Weights of a small GPT-style language model, trained from scratch on English Wikipedia.
Architecture: LayerNorm before each block, learned positions, no biases in attention or MLP, untied embeddings, normalized queries and keys.
Training: 98M tokens, 5964 steps.
Each number is 128 + 32 x the weight over its row's rms, rounded and kept within 0 to 255. Layers, rows and columns count from 0. Numbers have three digits each. The size before them is the row's rms in percent of the matrix's.

# up: layer 3 MLP up, 192x96, rms 0.11, rows 155-191, columns 0-95
# down: layer 3 MLP down (transposed), 192x96, rms 0.152, rows 155-191, columns 0-95
# gate: layer 3 MLP gate, 192x96, rms 0.116, rows 156-191, columns 0-95
up155 095:132069106136179133106172178138195203168109101151171122114082135119178130134152083154141075102112137114149112128085125097149095177112178123159127090132184139144133132124166069097125083174101129142147179159155134128134089158079114065114067081146155083096126172113185106125146135122138106161
down155 094:114080145105150229114074114223118159144195109144123110123116129112172113118102153124095105100095104099081132117141093094101150086069161151138104140093100094165114136177183126113208174087115145170162126137154157156170138094139125121182125128097130125149128166103156133095118087135076126144
gate156 103:138109126181117142127119089141198143150107101102115142118108109154110133136181119128163096086056083161190160122157129183142136089116148054082085078154149093159080102137056122106114087167102119144120150147154117089142114141045187151108098094172103094181116136159140108125132170118160128120
up156 099:120106130100119175136087102176164092136077126161144135132147137116137128111137186116104062119062127128160190124182136216110164165123146114109089099181126083145081088110136135111107129141048088164108143156119103123136136068088146197125080134150123114194109135156179146115157143118134168151
down156 100:110149081123154121125143167085117108122123113131182188125149190122129094164114155137105153147091157063066152154116128079133157132134164130186135141011105161152144107139107159154148133090128071102178096089143129132125087159164078145114100166092114145170101155160062158168111114143110100097
gate157 099:134108094156078122087128129130128098107135103141107138125057134114142124115104140162181075160168143155099149119169133153158097133130102137155160082222142166107082109094180070115122111139128084114129183141150117178120179132149139143151109058135217112096157124071105085114098186085154149106
up157 097:131076110130138194151156148138131106102062113143178127077169139087136079131147095087143140130085173046160143117131132111206133147122177085087105123093118148156115099150205159094141137159204099130082132109136089123061141158124083132096132158154094131093147141110124142086157125175124101133
down157 095:108171149164078146099186064065129119073165152126091121127104116140113180118166156154130073105187123158083181071149134125101036157106108146192096142160115140142168104139134099142130089136082180176161148156112118103126102123127132156109147124144180125155104123107067117108088108176127150127
gate158 093:158102098091148129112113175135157112142144075109125146108038105124144138111102204069193107162086091151157108139125151125127135125194132088146120098155146187111111118109093145144143123200144129103124146131106179058119158133143196147059099104140128137069139150133131118080176110085170136150
up158 096:127121107163152140163131071128144129095117190087059098110098122075133084116151146129103140151161152076079157170107091106111164134092126150109160130097122130099167147113197165174156132137138123141096103163122048200091163135088119100086133159146112160115126074124073195122131193160128151125
down158 093:141160101077106055113151071139114165144058097185082134163111067096138154108148136088149092147116134147150126113141138105118167154158108109126084121150145108099179128164096091173094086121183076091114166096135097151159121211149121117138181152127103140104113135147169135164123182122166088187
gate159 100:151094131203135146093150129184166147152148096120105125099129123127072153138139158151108098080113060178198119078117182142092100137208094149114081101100058148108145183105104171108079158186119120130116078138106193145149151134121125119097131120131144124157134145114100117084108148077160096144
up159 098:085116116134085083131104128128184174110147101109098116129115155104130142147146122124196107080113158161076129100130084107142133112108168120116135111050107158134103116145093103073135162122126128126146155107141080167169131163137105160238124181096108120140122101110056117111162208190175091120
down159 102:149166095155103139176103133157107050153028121182104078172088093152131152113128122166179122148126070137145129104109160152168043132163087157099149142100170120173144140121151178137093120121179109100123118113110133121146119122120126088085162083175157114108144141077107158151160069089136128121
gate160 111:156085119179130130175092130158193117111135159126080117193129141118165110125100108120116167087190123125124153139132165167104148123104106124134133116146093154081107117099096129169216160153097088082155115146080140098159135096093076101145138113132087096051132149122115137164126171235104155124
up160 110:118140088129089118090140112126160117157193145051126101127100143116148172097105146131126143117143138096081140139083058119142117186157207119122203088101174109144096158138126148144100139088159129103081136144167152160136118145129124115113162128170170130161149166117078105107077017102098106108
down160 109:156116107181106150080095137093161057121129146079113108200134114245119141082078138140139168155121104131091175122112122104137138096157133128119087130116128139143145108123134146135084115134194137127136114084050150099116127100146134111128110085128114146124178175229112081141141164085131141127
gate161 093:144136081141125033128126136189173120131117139063130145147144086191169125133136082112151129079108086121198102117105060123124105141142085132147091152110110031151125118145165093151129158122114056155145191128131126157160147144121165119115183187161113132092117133111113114138123162103099165098
up161 098:139091143103156170122140115128095137133134171184074095176224109167113141175123107074107123123171111120148062132135092082153141110072173207192124172134085120160103160101140121144123064105098156164149119137137067113177182118128137107090125146144111140116138091138132082104089151143126125101
down161 100:081124120084092116136161110139100087158095186079120123168072149110161137092136169186129131139098138126150167176172140104152128140188153138150152158178174130110084177112120117066133132148098113179115115128156081072110100139181136141166161128113157105076070083088100110124179107129128132049
gate162 094:160082132173137139135127149170118115145187115168107102143124103125153103093091163131097124092157133127120120103180126117156164100179164148134109126186140074134118159100138127131198181140205098120103140164172155129095140086167140081120133081142125142069076039198155128165159150098153164103
up162 098:163065176134115101132117123223114169119122146141096076157109084151119097165085152139158076115133127134146079197171099161143111107150072216177082137197106111175114193122132109140121104138164102133108109144083130179123120168134162127107118133100124130068120130106107140135119115128107086098
down162 097:134108145165174109135125091129109078118163109141187114169085150105121114106154147123164132091166105088140125103071173119101146153117185099112115189112155080106101118089189157112181127091205180158145171138170111125088155084163115118098109095094182116131051115122141107085155126147146161073
gate163 100:137097124185148136149142147105125144153129115148142134058081069096106132093104039135131141165177105086101097118072145184164120086192104130147138172106113129102192128183115122094089091131113158124114136138120081133087102085117106115113103151164146166092158082120171111094096153093197164160
up163 102:124173091093125132100101104092122157083108110150081118138118130119087224193107102136133112120064125132105152146160169148146103171102119122145065079116131155140143121121162140107086130225101140121085092145139137113080153177131094123134141187167178131140139077118081197127125123158084098095
down163 102:077137130125082133141133110203128135125118110207174127115129146128126116117110187108099182145182071160144161131091128135103153125152092091092171152172117174147145154100096105157107147145125190148123134071101128071140086050136118067100128135103151113065174146129162151103109141186137099079
gate164 101:137166127160151122148144117083081150142133112056108134158172110115127159146151128088152138117159070134096160175170101146121110123116164063151188135128132150093088089123090116123152106151156247208128086090155110120097093061127129152123100116133190084074117115127164131122158147116142099128
up164 104:125128176102081130109111151136149138167139115150133162144066141075055101107176085153084127147133158096178075124160113141167183134105098108069066114103143108103169110107194102138060185142110083134116151153190099113140171149065148118117150139181163137113140083127097135164110112091133122139
down164 100:089160070124092089127136150134105119127135089130124223057157143062077105129153159143131111105129152134104130196168111121115160128146082168113058150154142162110147092172095108169119085107213141117125129096130156169159099146137137165091113131079108136131137174100142138164051120133138134166
gate165 090:129153078114145032103130125124088207107117131131126136139150094077076136113107137086100084135156143131138133130134099158208178127089139142122167140109074119061125123187098105155132165098083157107186132161121131144091167085173091147133104168187079121123154140104086130129115130112191131146
up165 094:143106103120096116142096119152091145159187122118132118097052147150142123105132138097123125140160173145156119145100091144148157158184130053132131124133091121048179109129121143139146120140115140161183104117102167125075062110130166183083125137159184162111034144096065132093062095128126100128
down165 098:116127207113166122152103155085048154129118159159167198119147098142153097125089150148146185139080098090132058080078122113117144142101080143092094159154183141199139159154150160093116131082077120142096144118172141108084137163132141110127161178105132108053149111149157103138128121116131110121
gate166 111:141187137152105125092143078079111150130146132099142130185169102191082105151093062119078148174122136096130171171172143201153105101131119066176129114121165136125117203126084097130146064148139111061103102129128112093144111164073124160118091128134123097094102155128140078127128134120162181159
up166 097:133105104209202133154127131089163120120111125088095133082120176132168141118160154139197130110130097193113114052168159127046137114118116085139084072154129122126168105085149133130080118142157094145168150115188154092124124118139137122137149096120141151150134134187101096118066135083100068123
down166 097:108160131134176132181162087132131088131100123122133105129097150135152163187095155161134137124209133102138060135142125059132084122123129096101153097107089065165124184127101109153179120137087133066176075130132077129088127151120197172135109170086088168111176138119135155091144112140101117182
gate167 088:179123083208125104179151087150132155117136189121076101143135084143101134124061108103121082186119148105090103169152047121154149134121137115147126134151165091168118143089132164124157051108128158152113144192102061104113125119192103104122152122137134178169145104138145112101134186142162152131
up167 084:156141082111199161146154140105123098149108152086107098135129106133103163158104115087180093105097143101095135216143068063132153163143101070077086133163143143096108149080086166110140107130129147149144180153135085142085112111177133172090167120164097145168123138092162090068174113136117157157
down167 082:160077098147120164138109135139150106162160109078114146142114161068126172139162088141155111099146128091104151095144163075074136137157108121177080145093197116138144135112166143101112167106130102150171132162161187089140139103130115076139192091166120093170097056147195105119092147124065161088
gate168 108:148169091135106146099134113149116157122116160142124128131089111193172140086076178139131165119100085151128205091152122086093089150088081070077127123198117149143115108144131172183155131142164111104158056163133178120166117143093159142085128083089129151109128134136164153207124123148107070135
up168 108:134147151135144114103126122068169151114178108093105147182109174098100141194142199121174103124098120127151147122131168123168167168108125074106098112096112084140075128163136154136117051169210110103142099067190163143072148135135112171135091160130172130153077150106110148092109160114133105103
down168 105:146085115131102132150092187083140074133102149148158117099094117198166095084086070143149125104150135097078089156185104162140108097104175108124152110160110115111128145110138101113143123068056102165153152158151112138064179180146104125176128128108110128139176142213161181158135143139108156152
gate169 114:118160073150124076176162134149101128091147104145063193174154052134136152147157127165136151164135105085143143119129125080144091120085067133120132121127133114113134115171087116187130069091125109083125154205122149174134111208076127110129143130106139117143170153095112132059154136169145114085
up169 105:096106108141163142086118120108161126180134155097178152120108166129102107117076080189145159108134121194158130118139133159049139121159101150097139145111152111095127116071128046085144193127104150089087127090157109131143130122085109157099182113163090104124099087110161132098153163178177129205
down169 109:137162122055110102098138127137148089162055092089164101161112132131100106154174165181122145140144138181130159152104116103103147120172139120084122108138175109114090074127109129150131171133130143160097055134093191114115093104123112151064156160125067132174157105108057149102135122179162133202
gate170 100:145075085163205096146185126116171134124130108085142139121107161099173162123135149143098147104180079138142213146173081146077048140152104081150138124148119109137068092162097136129135123161116132144123152129100132096135124155144140091183155075117164105095164142125083121068143077112072134102
up170 093:130101106134151190081143143117168125130113137090139079114168150113079141097118180149102121154175145087124101156133159088159133110134116108141125134133159097101143083210133164065108151185132157169140132141048088091145145140079077122221140114140111106093139108101128102092178116091094194124
down170 094:135088054149173149175096131184163092137141176089107126177097164110180061113105151103152114176115127094098125110176083122120160119123167104125134097128122106158107101122184125139107183109119081134054189093138075103183093106191148143133095154122158119151134177127090130098132123082155130118
gate171 096:097111061093143127087175159144099137080143101127125150127156153101104172125045123149109139102117128174136145103137093128135057141168122095073162116110153129137085149158097101172202126092113133130094149138072113168068070146100148151138133141142127139119096189116111109116150164223125191120
up171 098:108144096062098170112139145146158125080126058126096164127155123102073162172068132098137110095144162100115120090136117141192091129162138074082141085119137166137138095192163091132140141130158109135077115114084129145105080123073122134126095133169159105143153172148099113094147220160178174116
down171 095:101145147125105192156101125174223124122109138088073150122186107112106106089122159160137146129174180107065119164180134114135112123063128102156171151081112130162058133121116093082178151163138102126111103083141113097085070085172121118140105139136161119196110128142131123171172147128102135116
gate172 098:132134144186100141098133105110116084108171075125188137103153118147157110135109118142107163089109096131171159185117117080133135095127102127083074180131197092091124144150086098159136076119117172116110140112146126115171146164136098171065134137119106125117125100140049108074210137175154111199
up172 103:101159095068079132117145175170089106131093123109127105155123165160099107112089171137096094154141151160126121130099147223113142140190156136145158152107114108140079128127103183087188132188047156137091144125094118114139136149186131147158125143169086144052132123069135163118143077138109101113
down172 104:159100091121136139094136132182112157127116116163173115072156116138178133103125098071124125144113135068172029166143155091122201133104133140108081169150163143105148136153089135100080152102135123113160188162138117110183128164171155084080156151133097105073121091134157112095139182121134060113
gate173 099:139137123119089069174138095146111125099170197155106123111156033117142085075153123132097098156179173156119098101103095114120069129146134125160157129146080133174126146109085142180150135070103175162113082170134123154143124121183179133089145051120097130124113090131170152149114115142096139070
up173 096:186112099147161089173114094164074132110145129092125174139135110109151114104109167108064126161159171124126114140083050173112089088145115131135128160127104133145118138146135089137159082130119178186193138191097057149133121120147155065109195133091114134116162116093133086153131094162088186102
down173 102:144113083167210087099174186119197120154168130108119153172091131147131090134126168156095092149153109095084119123157148136132145114145120129132136103125143095095126107089140178102110094090102133123132102250139139108092105092125136131122033135086144115093148131102168183144171120111105172116
gate174 093:147131097066085198189119077102121117111150145186152092173186162053109132145146101094111092132150209110136106154089178120186165169127188114144089117103143117114158143091104136087128106137066160110156131160148109149123111186131117124120161121144135151137115126105143127068162124089079122095
up174 094:147098107113121128115124170214144144105081143158147166109107115158092079096150134127097125181172128156142131175104088132121120133162117160120084178153163090094168080186067102134132113128116140137111176083057077149128110063106140188098176125102126123082125092096174092129147153110162186128
down174 094:121150158159081097157147114133169109116105073164133110128154134145123099136125121121105148085176088115137183129018151073126091165107160140139154123167174119125158076106104147107120109078127144163156114162137103130170159164071216108158145104105136103069093104164143108165158148125054152150
gate175 106:114138172134114124078137082143112124138166151146105108101158134168148194112140175174169100150087138175130174140145158072069101113145089108096101134161206114160160125138151140156149120139065122093100073136071081167128134153079112148153187070106112148172084075103142117125138169086111155152
up175 107:103150183161165073083119080086152111091098148103091106134158100149108102175140168175167094057133133182150115135096087161140132144108090106224094132114098167177165127085147156124075140101097104144115148203166121139116115119145096146137119144135100074147072119158116125107120105182115114099
down175 106:105162119084122135060108118097122138142070151087124174120158132190104136122162130144108173144151133173085151130038098122144060132107176119140076119111138137110175092126128120093143118130108133142228145145194115116135099139149163177126075163152131115116091124169129142207158115105094098089
gate176 096:145055189145140171118095131175135136122116139111134165118126108164162123159125069096136110168139084185136047093095220131112126140140158177133166082152110148147177113131123151066130088139127162130151125128103180149116112140066110106165092132140117140061104129112164113142143143154065067104
up176 096:149148125157123202115099108192080155120174136190106070184129129192129133118101118184129133199077136173088091120089133145133097174157111172137206145175122157073133123112082131068138098111104112088135151109156125121095154137116123115129138159158081156123141096105140137152120063151147091115
down176 097:130141071156148121145076161135136113102094117154105099108138160137135126113124156068158148133117105125042120133148173158118055170171117133086189153155048107130128107179135125193162085136170099163130134058166148128176192138131066126119163135101126124133085164144100084111106114103125138083
gate177 086:114134207113167118140117172095200135113098137130081109115161121056114061165140136134100141130137154112167096150133066144179137107089108140113120201152121101119147123139197142104202146118149115066090142097123091151140177132041160141148145145082101120126118177121152164099154162134131129141
up177 091:133139179102153141117126159089170084143130150187172097057158112094132165124075110129123142107121142102130120154112103113146105091096179113110120147139147102084154098102132160125165139106161148119094100104152138156080047134143239135099162124082058083100109181173171159128147123097170137142
down177 090:121139122127196115124114177138190073162066153126183130150138130096108124105171152137132189174113093048158053166127161107137167119120127088100183132122118117116182160107131138102121160157158096107162124084135131088080140101089158134104085145118095119062135145210152118116148141105110153096
gate178 105:115114168160110101065158143185180115105135154106087116135164141087107097122156132114058150116149140190151127139083089141152174125092090120154220095127137131120091181119121114110106162135200165139190156112120093149171120107152144091069109131134067135103108100112101065156151146175148151119
up178 098:102121093139106129141155131152119095078105129140140102039117139133133090127160170028092085113086108154182161176139066139151106105084130099116111130108103200097149165164134152125124131120146121129124182195133128142171211171158151093166135103140124120129136114145142125134101142172207116102
down178 101:145137144092162138144089088111127091127092146153128063128125065092128100139118120133138138097133092118130177175130095089129032086130195142125164116146162121077134203120110129124132081116093158196130128192170144105144160067139085166133155093084159141142139104169169129093174086150152114146
gate179 097:119120116123174181166134139087228130125086140138127147149172133123128100198160064137131083093130156112087077152116157073168154139138123125124135082134089106138127124173152100108084125128059136138075121073096070129173126147077154123143087117096154157111134082121168159102115174124088183136
up179 102:118169018133156145120102121141123104104083168179132115104190149128115127084105160124141100139126141160109172113087094189136136120174155144143188159187093131114106112154118140156141154126135076059191142131120120164175164139130091115105150061153086114146122205132162079109102131106100131125
down179 104:137134098049101137110140089203097088121042147136184159144158118074068134133162095151111101120108128137168162072112108139067106133108153134115132147115136133161160179127082087105165142117201093108071184137160155152108208131135157128131131100148133124161145113126154107169157120133122100167
gate180 101:131128184138156158188158122059087117106126139103099139132155126146092180168106095158109127118138096154193143073061120106154105094151115077127113150113189105129194105144128156125094097108145161132131156106124145131144159119050137076093140113102175124153158126161121085137139182055185101080
up180 103:128152124079102134153124167099126112133178103059085077180135172121114097098157163169152144137085154104109218138124123144119167131154137067081117153110171108060110128096093159187083153093125164105152131151149118134148086074125146162058126113074133157109125102104080106160164163129106139158
down180 108:092128097150167150175100152083143081179126107112046124067173123135174161150163097191115154102168199147173164076145167152144152099120134062102075127151124113154135175050091153138122137168124147146144146112155112101136107062125107115117108114122100131172098112139110126162149069126103126116
gate181 093:191147140137146119106179142119158106140076096114134139093165082188142162134103069103100112078106087125131153130093173122108126155195162112117153096148128159151094149147132066190056125158101113160116074104170180126105140116112155126167070072127129164101110170157120077125156151112068158135
up181 089:110132085109146159155116124123180098140126134074066146069154147174086104177150058103092100083116075125139124113139157104113161137155115166165067136105141094120190108154105066132093134164125140189147096156177116124130126104124131140163100175111082126128126069113157121159089154091109218123
down181 091:172121125122128094093160133084104129092180058206149163153202151126131129073114121085086077115135162124121160102099142106179097106186133141118118102176127127105104149131132151250082144153114111105132126116156163135154092097089123117098121105094113181107168112147113108149076155126140164128
gate182 099:179145117150143178094095109172136139132149151151138116134146133116112079151121177128112129129142159127134141154155114140128058140089117117208131123112143124122141212126070134176129142130037095095187130172056103131099098083144174108118147064100066122131145097097113165160096179178137103134
up182 100:114085077185066135137130088091166043098124125142135169104068130124102154109112152106108147121166151103136173102155156162163116173114127077130099137162131153112106157084131106150075179145113075116126171137089156144132150169138135138100172184139121078077198114124099113154091073192132117118
down182 105:125124136090076148106129142163109170107128126169106101142128073140086201106119160125146170133134134040177114178135120065135147122133093084088171196125115186103082222152125134087107148113183145101085138130153172125125106113117106115201092150166150134096130147158123082117123099122116112118
gate183 102:087131109153090103171143078120072135114094042101114099139113128118107162116118111201116186143091160133107161136110185164103118134124152073132116055093132102147122145189080132195098118157138153156148101129152147119090118155162077111114083046146138169135113155117113100113103144128096188094
up183 098:122124157090124101157122113100132122184165147144151159118163132144210131162184087077149047095128101145184126125131160147139106126136135147134064154136119114160156120141098139075086118122089105100126164140103100117186170153105173125189174130109095067097126138201139207168107150121152110104
down183 096:156133103120171146120117100124140129175176121170103110056128083085145126084169063099133111099115133091183109111110127117151052105135113147167143110167094128159135145141181106101107116107147166159150144135161100151028120106119099125137202126126164090180167100127100149100161140138149095211
gate184 099:152099167184032098122188065169161151109094087205123119101122154104107146144115148087045130110149065121170166120160139114121124131144160119124156144111078124111102145133102110091165115101116143094119176145129081137106158158097132079177179108089161134156108097114101118117176134140133086166
up184 095:103190141105164194170073173105131151120166181077128181144132142154113106117110104179146157092134107147107106099118131179113129092097104154144140146127104106171100096137159094174087123132149090138160085069173210102171097162121125144117104088154129139107161166141131135107027122096104116102
down184 096:103119075157127166127140028161127123060154150047075205156084100139166124117099122147156124118144138190145106090086153119119088122159135113134082094153082081117114138103074130181131140174178103155132116147118114158143133142087118152095159164154095173134114152157132106095135182166108146129
gate185 096:112159154132106177122123106107106070147107121155157159107126123198140114140147118174112145055088102127187113068176153153152145106163115151156127145145189148167125154086106204117102073125103146109152095125119144114178151161074085148111120102115096132065067076130172179071146099145139126137
up185 097:147108164135125126136101088205114176156149148162120139101142078132123104134083110205121181099143140157105191152136115092073063176136133141150163131166129124091065114105127082152147106098102116136114126143090161132098073126139150180078174150098094137118167115117113101156031120171119088139
down185 102:125134084188153096110129105166185110131121121066161108176088144151121152092091134085108160127179179117109114139087096159166162129162106138076072139120103113138174156178128088134092105171094106122194106128104089120143116132131110136152135055149104170093104078103139120164176200156086174136
gate186 106:218177131185125167130124116098107140074130095096085115119121092130108123056171133160156093190125097102116096080135093141153176122124146126084134110128157165134170106144141142144175107152155151068095063186186136090068155082150128124100130120131108124182111103101167144103117093145163114163
up186 104:154119090172171120103085109125084137159118113168138100089044133136067143131135126154184128158123145187150074156092173120114068115149157108075101053130142128097121083143130127117158131181120145068106105156160164188123165135107147194147125119153117111192104118110101129120167123103154061138
down186 105:092180117084169075131135105143116160099150159116068168083131125127130121138135112160083151085082180132171193125122068101122129122112172083114105141145218117143063101133121132073132126158116109144111175068158163113169115135181121170094158167197113148169143109110102096096114108110119124162
gate187 110:091124099156120151193188097100146121145118108147137135088142159112139133127148139204084078102160156108140159099149130135203118090171140140134102161196156103153077131077091079116135079144178155079136154077144080136116090146160140144134171141115109114085132097137047106071139092136155152155
up187 111:143089156114083156158127116069143083086069086133122109100174155180105137230148103094182110152077090155193088128165184101132176167115107174116138119097103103161104139182185172126106099126128133127091106137162127148149163107077091130111115094116125169083120114150135113121144081124113126139
down187 104:205098141110104106089130125156096192128137107121150150163130159131124075168168126089129105198117176129102126110123130105127109149104140110133140153126150118110147096170107161167094140146131169194186070140169162088131148047120157088097030152156143130102099105078131136088073113145095119148
gate188 106:100128113122137129132165055181108161120173142113166124145137119062077115082118183151164155151079133145083134118055100168118095148140101068114109168165150142056139096147135107150117084198125135072084124111111123169084108153138159173123178139113084142138136134092118117133138135185128149197
up188 110:105152184129130160124146130150103106107119177138133119109061163106161167106162134113147072078160175136126133108079118098123121116119132113057120135163136207148164099069212107112147105131090081134107098139123129131163154169127133125194057133131156066131117094158133093131164136142109079055
down188 114:100063134108155092104098153164147093154136143118209097162087092086121091167137132145165178125162113196161070185126099096158141111149165092130141131159126121073073136125082156151135099081156140130156165196088085160113127152111087160125188123130111118057164138099145139128082117133123132112
gate189 106:212148122097185110101099081124136143083160059119121152130103086105147154161106174145136107164130126104157090145133110098109127158142103153166118116123134154132113089132139133107165136160141095082133166133062126190189183198122109061163150118107125179075128129074094083144105096112077086129
up189 115:101148058151163060141115139121169112091158124150103161146176146099169159123168075124140123134152101104120172167142172123166106114134153064127123137154082124101098079186086153127128065070200114076141142158131128112131104130153081135219109108153136119118112147078125106145122129205119152116
down189 114:122084096125144159111082218126082161121113126163170114198127129103163126110120148125067150111135070176151135079126173093093060076100121181166118104124088154141127141173089114160107123098117099144120107111084168132082162114140156127189106142151104136122185198142170112115099138177150122133
gate190 100:103135142137133146078196116088179156090136151070095117152113117107148128139163060112132153093052134138142156119168148160208097150066083107137118123122098128064079147115128142110129122145131155160143138157114119195137123139154102095112093140118176110169073119019130159152131099128099143111
up190 101:118095158127138090095160106075131155128108153110067104093093051104173083126126203129100158175110111113110101168145132136077154103128134143169110174109093125118073177103052125123157163122134110117144152151115075140170113155105149145150153111114173172088139152109162093121087158072083181081
down190 101:146141115135056173114096128163138095153197144122163129080104176111168118111152135065171155133113143121099161114078140127128100133137112172108125111093139159165112163159054179171069120152086112187093112085107134086137066167121078132100144149141147096178194131155182115136133123140089090120
gate191 087:089158111131099137157144122121114151133125123117099115180136147163169114137198088093109134057145164112124191064142126142136094085146146120074084155113086129169050137101079142204141170087107136113135148141172155138149108124171135125118173137173093130132127085209126069135140105190124150107
up191 090:138089090139143099162164109108119118136117104094161138119120123116118164105083198095136103165147088126114120117136129149164130143108114117138116120071090065094132128145215078053136091103121122095112137153152146160108165138116098154114045121127093148172173157089165144063076079101104209148
down191 089:140141142090123152156146145120174090161161074136123113165172169226108106119086109127148069102128088109102083148146179130205171155088172123130119167130120133135141132119144114110107123099052147151150071152091146033118155124093115133138185151074127100133120093109125172132174128102161140128